From a checkpoint of a small transformer trained on Wikipedia: 10 layers, 12942 steps.
Each number is 500 + 50 x the weight over its row's rms, rounded and kept within 0 to 999. Layers, rows and columns count from 0. Numbers have three digits each. The size before them is the row's rms in percent of the matrix's.

# layer 2 MLP up, 768x384, rms 0.144, rows 0-213, columns 0-63
104:504451548493453551512501467451507441525534525656399382515516503453627537562545468429581560514549483385529440577475489497504478436440437450551496474500404535552453400451511489448492543464545541
093:528428546550456491528402505435490628435522553483513584430420499502528478547557508499508490488517442568570502516538582524478569468466503467559414556486471519573458483430609483531451509517528485
099:555547551519526544491494482576584472490486545487485513478506497588395457540482489494525511474573497478478519530560518391407557651504447514533490478466581529474538482512481442594472462477451489
094:543518514511468557446440597409502467429549484525556530434489550492491510577571527462477455558534439470460552505530474427482445521478510555571540527529497428442519473518425485406560540555543566
093:551531491459520517545581519481610486445443473418552497516522425496502479534526495385406500422375434470542538489552529539539508502441493482493525608465445441432534512452518375422491610497566565
095:545504559434453515417504476402494489469483465530548428476585510428465487502477502500534576448494616525480516461569539453492466489451424533511554424516549586493544536484547453446532484413462490
104:444461526515507474543493472528423456498441516538511490473456521453532598464383475453512543512628556501546452577526484536527611473474477493548521506468589533477501473450479536455558514466515546
095:571479398545496486489429458564451448500491524515468456533451530434496460501497474521464454438436515512444471534505525622468584539562516492387504491406523491456516546419422452435437527429507510
096:535401497505476483520581513457451548412594472506525544545398488470444536478455421531494440472386562550567499499503550424499500544478586464492458464438497481452521558521465472446418493577464483
093:482395599562480470520531512472460506493477461617615422472497506529565585527397550487527574584473566547487511484464488562494650497490483496486462552515408497434516576619492430470511510478454512
099:566522598522453573468498479426426552469555507520474473583568452453549497429559469491518550488446473524562514517474568457515490491502474472499533531491380571405523495491414505468544565577474513
102:553504504491565491591501515502481501518497537527573416499438567542486503476429464502531493522509449567462502536497525535515471465507553464551478397531511506507471536519491589611505553504504548
096:503526519521515531468609493589567584480532523425543529541499524417518509511538541488450541505567475463538541497500524492570438554487453484556516465436560538528508545428489501506510387494470508
102:449504475481550604580503423550441594545549511414573491496495577489424468441428526556512575472535535531454425444450511527481563517439529467562552554523534451562538509593432535469509475498453455
101:509450449471476520529505594469543520525471454413569468461511512501470485461543508425492529547480563483498470522602519457553589474539519570482466576494512562546512483534572518434468494485465519
102:502512551448541580471577506528491551451484397483455459474486552484414538430515507482508455509530545518427502444445539440454429561519417447539565463438455597445583512490480406549537560464545393
103:545500547477481499544496540473442507480543502474475520524492545524430467493481501477408400437550513437457469605534460460477491487548478521542577460548463522383522535493502539548514585519477451
096:482495531520474613507484552512535561603509584536479523545485532517484403619508454541373563546535525452479483489500493506485495526563461524482370583479520537516460479448387471494499577415555462
098:568418520477491528468472501562492435474511432556534510596586531450489516474508543489460582460454545489525500541439444522501476407536520531454504515524444478497493553536506468489420503534468524
106:540447474425446447481443584448485486521416474411525551587423539569507399434543441484530527506503499426524475431523476530553497398442520474552485496466587466565486491517493463522458571551481487
099:551428529447534585566498514535490466615610581353522448571511545508527514588416585536544481529596506494544475461498481501468506427472483460460582480496516490462469495459461536568479570457459489
102:513536514427576463501539454541491572600559583423537562485537503507387543494549512644518595508498528510467510580476524458544496535584565553471553577415555516485486461465542546495539571499393430
095:490585553440593460549475573479534484519432535541444509490493476435384469550499402464520447489534564439478559500540531487463450474431517496520378486527409473491462450475507503541365479469599507
093:531444482515498483546558460483501564537473449498503469479527556484495509407512543587596475618446508556451448507399482503540533377469539529352510507612359475449500473412545510479504484566474504
097:478503513536516517511466577499562546495555435531502502551570625496480497551510389432407428511508470495537530564585452496525539553498488494577497486409507633496499427500500547513581514438453558
104:537631574502449520495424576461448539546465491470535550500516517595469484608527543516562489449496526522516489493484410554506380483439444554528560466406475436526489560507546493523429427487460549
103:491470495534573542509523533442549467514556452536539553406467520523506485496368503429506509541408537519456523504504510510520432552506398410550420445502523496445485520498546404562480498447486483
102:466489501472465483506544426518533391422389586539539480495469545446634486502469418472587497542567466447502473566519518519560458514468471515511498526463454509522600425499432524533563500502484479
099:472542409482514437509519420441418597497489476480372504420521462485536473485594482479562511463467431569557435410484562551490463471492510474429603458524461515524537490538488519432607464451492526
092:421465590533542430508468586537444478519443607480537475358512502443539490499529556491432533438545493426470456476529388462557576539496540445393465516453521486516503532498500474526563466464374575
112:585397534521393504453440517434496537498389517495483501527502525546463421506564535479608482471563520504589554521500609462523505417451400558632461515509445463529492544544467471461564582469514480
090:536510439464574473474413504475603435502494434522479524497563552465443438468428495501439620485447535457481540499566527560480495430521513454488540496516390503524454538499574558516519491512483509
100:492518554450512460553455467433488463482472508534568467459485527439440538489553542464487568445481409491489408498389465507476502502453535493495529529546384532430466518557503588466492521490467487
098:604517533455417537442490535488498375430519497507441511485521470568469495517493555364504484546562532540550439425452395473519462520461463526598531519497398544481436490544485484535455521441512499
113:526560527433435501527466551479465518544507496402513555540497502495479529462543527489390498540518502433520488410593484528580502501575588517487505527546520554547521412517493550450458502378458546
102:445549471514499468467504540553517437481425533483583533486392521476473578530436459543524537433496518470419617512541478476533471499429459528496463541501450503569510537488394527516525446530527516
096:507489393541496540501507538478474550608483479501443516401435536564442538482538521526602526555465438519399536529452497509504529517472549466558455464384559499434501523473464520508515424528530478
096:558445528456500496481471395536543475542516524500634469443554430407567527501441546422472531523503518487477482470538504436457498483462505468366347500484554566456529408486603495518531590515553519
096:419484454539380570504409505540520566480408531498504541515496516469430522535539528518528507539447464480513483446568527451487519583440544441512485559482542500602482474414480484487523479444466396
098:542501538499482472466450521562460509451525515419579524474455587514523415534481523497489460472433515514573448528497517578413476501485537531482557532497523473490526562529470468472473495504574536
098:500552509496463455578569464565526476477484499476463552565446508520530411469466492417543510549450490463556557519534535553510456523427485495456486555567523434533524474528565414462579523477504531
103:392514502566503529486609540477511452531526585564411452486515542564543523470490541528544467496489503557509508589515460424533485528444541433400475537455571480430496516495483446438512438532508540
106:406445490433504500450475572540434456547401449644505591596508465536357512397550475531619495461443586498526537361499434537551523491490598566555481545537452489469566546430443513525538505485553537
101:504583525479482450509557563508444492460428478554497610533395490510548499382495463642492502475479501496554521481380556495513480517562449520499547511516514536485466557409506468506476517448474445
098:565552513486485495572533521526453443495496453412554453519464516505457465460525590627445404464579562444564425469512510513477476449462508400434448460486629489493428539540526500568617476510417497
097:508439493574494557372481518500449486544412522534519498522535457444530495594388430475469478484480486507381479574427497509471465524424382565560488591517492517495477529474553422475541497419491532
108:471425480609481424528493534525426584531496509460500479421589436487504502558544440482511461470518515601481496479424509487487555566473509620485491457446488487383408510613571555448541523534550447
099:552508473487466504490540437510458439551509583484576368486467566503527482447453503513543491542411451522502465464443551470435448468413590547548529510545488531574523537482474509504358487496471431
100:561534484536457550551427590576478488500597446482553565496377527551494510456493610633432463501487599491435556416531578462498472518455518505529520431512443484483601525542480501515453424414535482
095:506485518551568527470475512525480631494447456381547499502443594468452559477449438440517532555604416517492541445605468499458475505461581536526499453450523555502483489565449528470559437524524465
107:532493539540510476523509507534558451520511441381427592569438550510641559475600473514403567546436426529406493470344476547514574582530496426492556416549593550503570533513478481571534553551527525
093:496449536486539526500469507425480461417462467455505464420477533567577515525435451473444468542499518481502472518617604444420503411521477450435577503596464549509463492530438497453458506417540414
102:595485524437514555486535372468475463609498453522483421422517451495559479485610510433454441547478502523536510416522508449562547356495527544492533486436529436520446601528542570447464509537579545
100:594595445526525564542548531546437515522490504577485471482530469450491556494413547457517499424483468519592510427498531570552508499446540538455485563545421573505400459374449352510507522435586508
099:511488583489569482511494576552484445519518481509479473586590542549577525588530518488564560432414512514388452470528522496518508567513424514549542608521503534498463496468468465482529477473534558
100:527480538501352490550506618499549524483475530565511513491554509524504378624433533488439510530575517586517552494558422450414490515413570486476537514491494400533452578580437466467529424557505468
104:540441479462484544461527595419552456558630500477454543588471597559523418436534536465581539458500550468562480442561558458505550476464471496520455536481476537537486554404495587456548501552513585
097:552429577566535511528398500502661436441501482479486426563514515453584564540469461570461513451593464552417494538544475457469570466546584524499476495499547519559508539540538528428508527538520569
099:519452560459426513417557512454517423456518460505598484496490476513456499447512500487477452579476484547503417395490528484498494502482437544489422549477420618582473512572533598512467470532451444
111:471504514491498472563510540505510534453513577506477422430543377477548508538519603531420507459422445459480436528419534452565509533495403500521462523525455517537528554419458419554526583553493539
100:454556595453468518495460505462473419472426469623477451387463521481464453529571522490452536499493532506485541463496499565502533415510485475518607523670502525512494468460654454509537521530537482
104:553450510534562542554532459514427463552547433557551509510465554514528437436492579495483552431513480521533578497601535542497449486562537547511479506481475456509519471576539491515493523459386552
099:491587439436430478498556495566586529495522388512488471459549509530449492433531498546421476479559560485531524463466478492570455503485543566472510507525475511444457514471426588520471415457443532
098:491457515446457476422511517468517416465474497457447485424491504513517456479444536490500499525492609535461477417534504624598490437540485497559506460552485484511476469477524521487485445416440525
099:543388468481413492453489437480418548588473438480505577444513413414525481492474523524483516563508526506542525573493473536560423588476542489482387465441473503479434478518410442509476439538543501
099:474563513508455516397384413483536458476536543422483401403589413478541569436436487555567463504568514533480498480504619513449456616534550586488532449475428554405574440492568546527597569503481493
101:553492542493573547577495492473501514512464454582405451522469474539510540451501452483476482561578499471512530414438471530511456502431540494459490482469551466515517453463489561492447491470374630
100:478507522415404552460428506491426506478480448485490475442522527477440435502476568505482569420440465458490504600494517529543401508509499476511511528414474572441422538422487509518553539512531476
102:531519492454514417544535538517519466520481442425521453497534447558482424416489563427489420470499559428536353444504483559443487539493483464562551517439541517408529501459546456483555552567584572
092:535534492449512566501544540448458524503511435582518581517524414522564494424558487406495522451544448502458424450487508366555508461484547505610506465452504483564579552581402507644464495501466532
108:607554416475514574529437552473434450510420366487467405484537512494556570542487594437534548505456475445525488508452449538399512540519518510513433512581435531412623527486571443545477472577478567
098:493556476538402487453531569505412477438567435416518520452485565469377418515502386486588355610491575482521542502358622564541502509488455560494485486449455519553501402431518566452593544544526491
111:483418464463491587461504434531548403501513462521520480552407493556517533527547501508496488498599503466487472451499575486483547490511417622440472474443502475547496482515429435510403486464518440
106:513463491556449516470461510435482442515483638413453605469468553468538584415421444457499586422493494519485460539487559516562489495514568571479497457515493553408476569476489431474502480537526502
101:448514664504516584498456442539474459498500488509381535447468501494539503536438504580545549533459481531524566527442492492469565464512523505472554514474536559498469449465530509476518508453492414
109:495512359429522484536503558553527484491528423486413534443569485506486583434487451493493489577484564497458578475506526530615460542516411524563513492489514449486495486563528529477559576527452439
099:402485507479488465580493530577427499470497556650454569510507548486480592549525465493516500556499540552499525504422521507488529497551368511499526512457520484503569538525551571482429517528547522
102:496452532535447491519485423445477543551429488497491503554434485529561539509481589531520477597479474452500534521502604505490484417544452419516544544518514541488498527471399451545543533573422459
104:316532506476530495449467582470555530522478447434546484546582571545440510510490487454583503562459498497443479676489568457508440469472427482642481490453516568476547552537517449436437421555498522
090:595488516529642557468439481623587478464515536448443518452527552541464535563521486540483487512471576475531472594468473491519433541494509504479503504533474425392564391609415497491442462478529477
099:478495496478480425489495486517484496407469444543477483506564554520534513642536517449406496451500507534488550496524457488537540510518581530525575522530523417413508493485570483575511435585450402
089:478507525541600431522516504484533462436423464366583621482538538500500553453500494501530437460524517467503621433544450579555436509440542511554547526426500527449520519480508534497587435541506447
102:509469507430462412497481567505505542431566446501459490505557451543550465450573400529482531518447496497509490498463560380474482485507630483508526498421436550513500503423428542406513509448449541
096:474458384497543496448545556517577522546479535492539500521431473498520520455477484513494479568451550550438512500515524430522505529388536530562463523494545453517590546474496521517549491495520510
098:425525443563470449458550518514532546569450559645471478494491523499535527518504514558470460528386554476477525546452571495572587531516491458512512477494437463433530517503470480534507525602573540
099:539469512509425435495449514408554470501539547511574469457458450522430532527514558500453519533430505523533463492531484507423459470544503514443522510461530488530518541493493486488550495575512501
113:443469476533498503574455404543476603448507494369445550487515577484471534538511507484576498504488538508521480536483554501535380460419502533457558380566500494537502531450499492488552499471532405
093:489482540523498529446498457499549461559448534498455554592605529525406569587464476458468454586521473527418565531512452510518519561455493475562627538384541491538550495485510477484594503498505536
105:503603468450523410488525526533446504459581542604554518529487487493533503489507452524604418496541564417418496467552473468415476500516579527568453480532505465537446562398482423473464488531454500
101:519486587555436570455461446439512510429485479503459516438457512433533475416450510437480541443478587466565528499459504507438472493493397505438480557482460491532452542438378549539548405530478433
099:504508563528486503459500445520490495501394543511515519536538448449460501476459395572542461547568436526549444569400521447572445469482597510483600498546531609452480479531479463509493557464538478
099:500498491535490569466523529437461585576520499546543537491499515469388538469481501478468522482497534403413437475496524504501471513426480484541454472633489430510456532551461490557452522445510414
107:532445510528620453404516485485477457467496509492483516484521498547566499476541542573450411552426519564449426453482512453480522448456566439487546539404450574493458509504454484490491493450434564
099:508438505521517523527491534495531520552501537526525527543452505554493547495484441582488484531551450500538535543561539482539539461531519412565516558396455513475528516470449425488570533500457440
111:509457420470399545490478433515489456510482599505519525491456537476452504487627397604535438488430497387558521467400520479533513551455425444480500513574491461527525593469526501478464482510511450
098:551450471509490541485486537584475513447509535588464508504502585530598586507449594482512559550500556388509474521515511503510544536512499455514510538464505503593499578538467504541461496425574458
100:427479425444501553574545432536442459554411498540484584509411483476416538537511470488535555496468504494456491503550473506614559512502464445456546503519509508579456524475484505550429498490539504
101:504447510625486428445460428439441496352481519495443441602519501520618503531477455479456485490569480494515478526499489542436551487497448523397547475387502597544496558467535525459452449443454466
097:498464563478483574460487555462492541533567454482477506551455455494543499588479434467517476454483412446490546479469485528570409476466508371533542452458492461491485540517405559424465565480565527
100:503530595443529482491472537472560527422531515529487534341555539446485520507487438492458560507425648480443484506572444532409391521500585454517499407557453495544522591490506573515513584506503446
090:417539480526571559491535534458495484475552503497536529542471503477444543553590418498478519462455567522492439584450527603508433513485434549577414520609460452489552483477529512436527450523451448
093:528539579498519477430551497449498577405474508570449509517594417507401559505397440494596512519442510587514504476518506451434468557461498476513510456402440511494529533414567446468558594573487585
096:477499476548467397399523635559526493563549544434518612414540496452496437515473521400498521563551642495486483487485438445419474552463520428408508481472506420586539467546554523565428509544529483
102:455450454471542558485533554455462451530513389527510517512479431388593545490508473579504596436502496443422554503562546520515483509513441469524556428449545483495513479455528505536632532480475493
090:508460584545564533491493562451419537419583444466451477471515505475518459518449442560436544401513519484578578502425499514496503460456600492492514495567500469429409494544486564571439500481503519
103:455568406471530501624441502517461459550620534493504452607567463548571446507420514537524423491509570542585380559451473547523599471490497530433584589479578479480530539430491520512452503593611504
105:513541517520455438451490548502352449492495490506504478530509470467385502510512518630575437586447568510485529592523521410409629583518493532581447506563531536486530552462506463483499431470553426
093:447471448470414440551540526371441484510434496445517472495484417401447538603538548486532536525549512513619566486476453426512535527502560490502453408529547544520538372464565531514434552544413475
102:471484421530436537515397485512390525507519537561459501551524460470522415435492484459493513545406525458443478544453529520500456511535497477439498471444416559499522498547528520549543517539423455
095:567494461451608508438426479408518487532484460465519574504468500475485458485377506495497435441478584513468462464486464498584523500577497422511556554379615485521580516522436547495501467523450522
102:395511534495436502481502483508513515533517492489588478442525599560569595519517485498450484538442521480480512540467441436463545518546448467502546535509561470453515479540535553447516505476590547
120:552610490466387437584370561540523636565608420612497484619474520542547512482509573535520550374393519422481498471554489533517495553421469419503521509479532550379515518467564485538477539513472573
096:462549607424520554469474582438451500529472554487518408469560491532431518511560455519563526496511673561450538559504438504549590475535482464517509512469476477499527501401434508483441434527455582
096:396537397511613526363737427545493487530495483425519520387503492469524478505448454483467453402410462476547547516538485557504445506485475494562534576499495521514534465530526534472578525470423518
102:458464536469501418605543423422497497524437544560459488485608477484542513433557498553570529529566487566555513564576531532364425533497517445377457524548538477441536491423544476389533498359468428
098:455539474394601443574458459467519495568507570490440536484461529495630485506498588489443474512570483539480473500506547475590554557593481431485570440503459453509484469483494513495464542466478531
106:547502542514425576492529503512501499541459472476503497439372362499486484542529496528546558478566525533514553455512556528550498440537445552442522351534431556508410416482456544413481495500623523
102:570506612479515452457479522524502445481530421564521531534435486485495420562480481475452445518497563578557525519528609563535593462427513553583595462638514572501556474511526469505514572479452593
099:432472506595479600445591443474456517501409470441432465406530518449525452458517498410543526484441465465531482494504445473610469602465485465483432428381503566513498372492466415495564453549508495
110:511416447495449530497459586524436449604427528501461466458451459457550509468505545537442501444525516505470468643472503475519463599544476448593453546443496542498524489578498406457632544561506530
099:515461440502479471470551446511516497528403532495523528473503533546450486455599526564520436502545498502497524521565512432510581518522465532525424486473531510444528533526442526470466545537533533
100:499556552529567449501528546482542438541480545528430450536554551541492509550519495508503464481518511566556458469445502486592504464505429502458481420530512485494455584590572453444585492496507506
101:498481519440472558440421437558488527539490488486445490524497536457448470481541529541535524504454492499532534432437550583547507478512481539586464465387468571569506503455535546530506544531505501
098:465508551559569415549495587502476476560540600559535446556540472580455441524554462513484492542428477503458548449449567386448536588528561527543508493554452498540504417458414538536490605491526440
101:523502568495484493477535488478541574582473482616498497463476566530513473567567332490461497576517524443442538529462564439502541481556579469501584460475464435472523495524473567509466480504494547
103:530580541541505581481435603443451501482508569533524509532511548510580497496537471423522495420513488411424411524440523504490512465574568498516554545550429448503448500469503493475569430529597547
094:538542482450441515440502476410532479620435542476448533549573598603488452471529391570502465551534527382525466535403591492464503506485485531518494484530387515558480483533484486486476527534555579
103:531487484492501628371574360510426451589407409535587497425552605541479545499476480518517532523486421498413606427559525412520384568475504528533506507550570576418435546502481441455537480513520409
100:508493551468476506561613444552522518488546463492510500539470497556531470525353524551500484555532484506504560513457502548515498439482479501569528472464429500477475446514474466420579507467600438
099:533528515503531494482595374533535551482474472455489496483451482525520459431524413533490468476497346475495573465526563467464440604471493587508428425476529530457486434582459493543548496528527421
104:560487365416600479478533416580533515504500454612547529528440490520427462415460547454427546551571534503460476520500436501415479541466460480532488501529503494380443488504502493621501547494529543
102:464617454551446503504503515559598520544484597449451413516494475398424459495486517397456507542434508555573600523446566504526542501564582487522474460495492524474490506588447507460491399552428564
094:468482388541580466518544482572458493473534520545492548551553488426518500487537481457531570537454549534467536554432528525582510481475475517492600507538429539489622478503471525476489484407473493
104:463497399382508533428465560425462456473449430490530490545480488502497529426539511502491552432461481362602501581472500504462356570454474543528500533497461508523427445538516481486472493523565511
095:517510531505446512517493512576494493399493486406539490475467568576487588505473494449510420523529526459597496415594456585552472491545508517531463475428499462527557545474517354516521582531462484
105:506499505517475466557513508485466514555549569450488523558455421467436514458477538524392507442470525481452553440572405495446443449471545513530441499478504520508574502544526578513396549478512477
100:448528420543559532439501519498470560443522415516522601535456545528561587508472519452443428508494575475548658514530524588573468421488527496468571587416492542482531574560594479367438493460484479
097:461437466417491512482482595516487527489439553488482546449468507541484528528505493488472474575445592524508460537431471434494446384440507483433525445507458439494469569444521544572510519504566446
104:562455513518513494455518544527505458544561430434468452608448523465580536511549488570509394555493435543532458540523555482482450522468455503532471503578519469517518520441461516570454475511555472
097:524461482559411453519541436418441499454548500441483414465462434500429506524523576518510412490396425494452588563562479494491484581498546442512454494588493524401521467484552423481566578482433479
097:455513483463477519434528511489416495553500520530417573487456533511512524524539352471494456468439485520554551508463540508493480565533465408518477506544541496444494545411430372501561487528563439
099:460450441535463471541515541552434435479458487562447520545467545614441469479597532555456558500508584432510532424528424491508544481475472476514479454531441535599506454517574520559533482451484414
097:433534582504471524470443487559489541502498503539595535406599542428359551458477550471519452555495486538486339546400409593518545477502464493537552502486443544496448509571406480504507514557591568
101:517541554514539453509567503504546437534523430560466428465436527482516589580526434536486530463488499482477447412577495508446404586485587562485536530560470469440499519599539440532462510385506527
098:537529539509436510566457401541369463428514513408416534492500491570500531567403478567535473566389529490463428388488567610580558508494507467558400458551450463447556506541617517474468547459509460
098:543486500424462538399583458602532475547550477461320523449495489478529544473636512485478530498468533485596498514427504379455522546480522474413534508495508432480482547537511589501442519512606528
107:476494513539498505521508553480554472485458570467543537457500587465522501498485509524497490447499445541513467575560510489467569437530412482491538465387441539590535532510518531536533470578475432
096:489491488446458508515395534475504448501456485474454525552460493524506470485475513466481496520589430524553545505517483504549513508508569420440545507480511444433538488437505606565492581630441526
102:500519442559491516482567570492473515505392487434453481596449450392441506537457492456593413447444463507530557602485456444559438472451546502498479491492571532574502573537463479447475502549378450
098:529534561579373505549430535407567563521602482558547443505449452474482545450483533457576421509537461570511526501499468512458543522542502591456549539487453574563534458497428538469582495542454432
100:463490492537508463526474425442490400462529480521451445463428475438480470496577451479459502422496474467622555407482507583578438556514530487499480503475433586354414507469595453482578440554531520
093:535575479530495461522395511496490583531484567458499473508519552460560535517553507477504516488475524476478438582465512587475362504508455432491452482561527469430487477507623548337490459561526469
095:595436530511492527479515455518508525526509516507491434578495436500398488448475617523465473493483496538457478652541551461464532462521579524496507496548510576525431554477488437495420485616558515
103:549406467449561458535517637526486414509568611377473479567434501557472466541467482549583516526475544466463499514522522570498516479465531553541549584510530422505491444463441493555386513535481471
097:486430483508425565457527559621569500521499506407501461540550460383392462553413490532460521527454459514376460488490485480437522479502518456504454517554431545480587510541404533566539586650497502
105:417475543505493509589571540491490461470526567537528463490470493473499560546472528456550516545607495462523519419465474443475449597446565520559561445575484514532512483441443469508449531523586561
101:459522490579468458469540393516449463422440488458512556444523475532496577528456436543571422429491421510469489414536506445472468406505403484482464576474574465494524413501503523489506547530561494
115:488504494575465445583573522501590476574461481503476460602524479541503530537501533551592463508476469508522511607471633568423487497583477564562465523416548536412533541440522518527559522535448459
105:515521541480569439441511517564455526543570493530457564495569513482533461466392510503473578553420543525498515517441429513433545559539537454427416419536394479546520527484418507493484445554433611
098:414543495486506499546452506525566554450501528536456517565526461552555405566509457489426526445531474565513510592470411538480573427472474451505495501473481503504539514488402530530493456611535468
104:520520570505559507506421531500496443525549439481549470490519443479451479470525521527526522461506515499486520551521496490580425490500500547509483554445510549492467438542465506518534601513561539
089:497455476438444520454503555471567431470457525510543455514469585489497531397450502491507563591551600574561525565500590488535491502456514457429506512474436480508524567521420469548538461493529408
100:566452460525459561517567510532488524505501523496505509505433507543448529589544559476485464505386509511537552515459580511458578529478506455464604492508498548607593465488482566454592490495441531
107:486438485505536475387434454538442569565564556458395428500414542509475534586580426505482484469543499483460584529537451512473462446427483476455494439506569530553518508437439355456439508481440533
098:536463513478567623511595397525530529530538523596451545515462532421455598455579461550527515545561587492533576562488508560444507550455471465479498455517491568595454505571450572479457466574517473
102:569528435498408473484536474436534543488534436595492501488557503529418428498544467425592430533413515542470538450524518412457560489468474581518497462514442570461570509517487457411490604556456401
100:573548559447501481506477484454432541416429550458499495478478487532464471504526387544491486590553432481482494450556373468561588442496490452500489461510493449493462493517513572571517554513428578
099:412514477400493541589443472468534491457511539473447505395398493546489525450436478551477531503479528471461569547496465526571511650450549379448430470521534481549520526517381530573555444495544532
100:419447511483565426526545484474451454495548579501580456596494471457528459493513532563433562456508426526449544511514521415501514500426450480499464534574566483472646456462527534522542507455583466
104:592491384322496481400474495453542469525511520414442536555444592477493497451470573483479529531542556463550401438505518515459490563510531442528523510530467413617486511469478557468544443516469479
096:494551462432451653574426441577539403414470188425483500506489484531529471436539494535542494543535428524540497497536634577523572455478500557553486520614461489555558497467491485544434426468490499
096:427448595559380474511531498393407517470512565566483594578484549462469563491537544471542513506532435582430532451424573532427485504498538596477550558486577482414551505485491560414568530460498542
097:484501515486430632508560408493543532445569596501446527443520531448488488513532510441498493555501499575521507454449450537521542506470454469513567575532485447587384393484472550497602437500594502
100:571597520459413581605537395470496439321492351617508504511474466464479552394425391535576471455567503566496555398546521530545452458429529507520404481487496562435534515472514546429551462491486508
099:453512487570546527539558552476483464456377585485585507435538521414522526464572484487520556469427491562550518456542418617539453493448426548495479489491569549545545389498547496515606413524570485
102:529481436581387501409514578498581590439497412450463485501495483449430472524452473510499559458489476491550575510487559451451491509425483355405472487510509491478510475569531585539442406447549497
104:525496559481507456530542448435498421636441599466523520478450405481469428437490496456506513598488496448514503638510474440449431517552620539494554505472479492505467520483527476504442534540580476
102:440445438486475494496445430584465523482428548447540532604428502461580518541483478595509498470469462441536481503462490570490526561479606437475473500481521466436538454544533481530476512440561457
098:492613524504504429461407475538478502579513486426500509496499570467486507414517493487512500468497518446527601488469541458527519437441455522506548551452454425547583472562549472542604520459428409
101:503469436492443451543544425404380459470451471510586620483537434497494523500470480478483425490380486591559444433499550488446482503518538419486493582452563403528532508448424523575480490546443480
093:498527559383595520540566398471471536532556583528511465517506455493544513474552516474481457512515508498461450455477440462450530505544511530539565570471521470449480441562510547526433459625472499
105:507380511489542488538500459530555510526444456576525451522433524485441444480426476572470499517498478513499443480560520421507498466376598537493524497402592426556457454536547479498474473512465617
106:467503514521552518462538546517545514557480533542455443419519451450481379436523507537641464412490559527445457528497529563552516548491519478497514462443634542450464478532550522477441544480560548
100:534520525562473466471549464500485508510402416525495485441497537471532570449484434571559491532488453478458393474533456534558566482499493623574445528475432431562484512497515529489467469531389505
098:456538596576475525499420453471366510596600519556610493562551534471495477440516428496473514572462530571612516531560487495452455491548556471559528491506415502442517493476492500476534472498465497
103:565593566509390584381487396508468514466457524533538427553506533491585499485521442417549504489468510497495515494468433521569468562398562453513493565451433514494474483462438460571501563499523456
118:503443542550536446528491485475569484542441526482516471491520584410593430517500578493488511445487584434458401614524512515487523452571599592506549551481600547580529511557438537472475460482435479
102:502583509554529452537514426479413489575482455465482491472510604465455470515517519434433574472562443501490432549500424516558385522541433519497453505556559454540450407490450503549398495547394567
097:459502497402539540518544562437480492576501458518509582528507506586471589522516487428494511508553474422520485474528442594419476516488515532657618537510537416393540428530534516509496465573484468
102:394571543502592490497541466491503608483521437496528554377486482430491545496562519446557558480461518538514472515511506499490472585501467535488590538587445551540570510395557604503417550495512500
099:465595561482466462476479464568419481534499570496528445531548495464523516480535588540529493572440475588455593531512496610474399523515469544526527491577552522472449586529460580518528510594462550
094:533543496610416422397432463497540486517516531422442490448474491539526482524536555556543466512497454506455514480525441485545568486455460554555531373541510521437501385565481524548507519591567428
102:600431382443418559485406501518490491519557458410438623472518522478568556520534499526486443510492571549463497557484457514434449429437561436564540499590529504534548491500564466492559457468518509
101:502519524457452504485384524529450549486458486476528487519486534488588511438520567505475489465509474424500454498491524524453531496559487534447442515547452552497557517504455492553524498408524479
095:494588472461388522476471549564488512580458504445398498504531461549506461487453458528502457547459533490483484594422518501456495466500489395528458525415540493602537549475544476431439416472558541
101:545448426477450501443485600487559473489425442553520464452528525503547569508447446482479514414401494506541496530502385498502453470541484619431497549397558481487446417508546453462513516344418480
094:491442424506530406511538558414510398485495475423534503523507528530464591419461548514404511503551471475510467513534379559427617532515464572487433572459576519476547500403431556481485469620442495
093:520457472502422525519469524469446495478526462512510585459573528487485521443513470607562423536536519409481458453450558541492465459486486551436560400547493576492558483513465543541512536434460502
093:516477557454487502478475450442437468541577525510406405498581471360526471566518575492463502543529452557507510462458469477502519513529560507498466464528592389558488608484497417452497569502556515
101:587469537490510442581572574567523488534471511483508475455492497477503452436484533392469418409435537431528453581487610473498553444468515472490462497429547519423426464527549496560519567540513480
103:481498447492493507432495438587486443456458591457533470425543625431541426459532479443456484403522466435476538432472475508580554525520427538476536393533437378519548522474516444557556604463519496
101:498419473412588572477573496521467457442449477421459533524503562433564492471485436441539483434514460598488609524524570541555397467495455484533502449548521528509594515512457500559555436481399480
094:534538484542527499560474508472475537530491514561515622473448460525456462530546519496506597516485534561470495558448463433482620549542489578545560485429552533579432477571459541510534536499517522
095:476525464510579543571482592393472471528540469525484518472490509524464513547514469516529464565560536549469518460499520498532464532572488459629350502497539538482454586515414502419542502556509404
099:488520468448433396509500507488491503550511502488348398496582526497414624521524596578539523510539488526452462525500498494584503466496502582527513507568546476538504537370554469487521540454454502
100:446514516558445585444561426487446537497543486510553580433431454456475404445414441452481486559476476502547539463520460532454504448440489558489483486546588527438534454496539408582460503529525460
098:512528481496477370525450572499506377546504443432564503515383515443472537441527532468445562513503536466497432542509533397495426495526513487469516463418574487554385435534583515506549518430447499
097:488493461528543531459427537511468516520540449396453563547462597466522470545482471533479548516509552466504529457575494477520454536552494494486556529410526413516564514396495461474501430461489537
100:546482478537503528515478519443475483466413487500508507569501437448514453467529429484518415516512591568483521470503447455542502471485513555497497503494605445494533544561543562490436503448450519
093:587563527542543527532490424448490495444461461493477538505480519506554517501567551557457559443530464483425579524527509445586454544477472505556542576547476540477552458454404544619543511365490538
096:506489455515574490554550544507457567575553531461535436570488451551550456478474546480616428494524496464521453570484538517439516546482533495508453496504496557460428485583622467527477426596598594
113:490442513559387470497533514412517552493515426502555445496459476524480551509553440467462567530487538530515502499496472480511517471474583493538455555446458520473448482517607515494524453518565467
101:568527500461421548479445494556523519518513424523504532420528464529509460406569464541450532489486473500479521573607463416487443555466527488563456470423428574562473516461447505514446479522572494
096:434489486445389467635404523493384603517520503468446523548519464538436452494493487585567498535490576527429515418564441526511518509576469453516460512561506442489503521516431469487555388471478542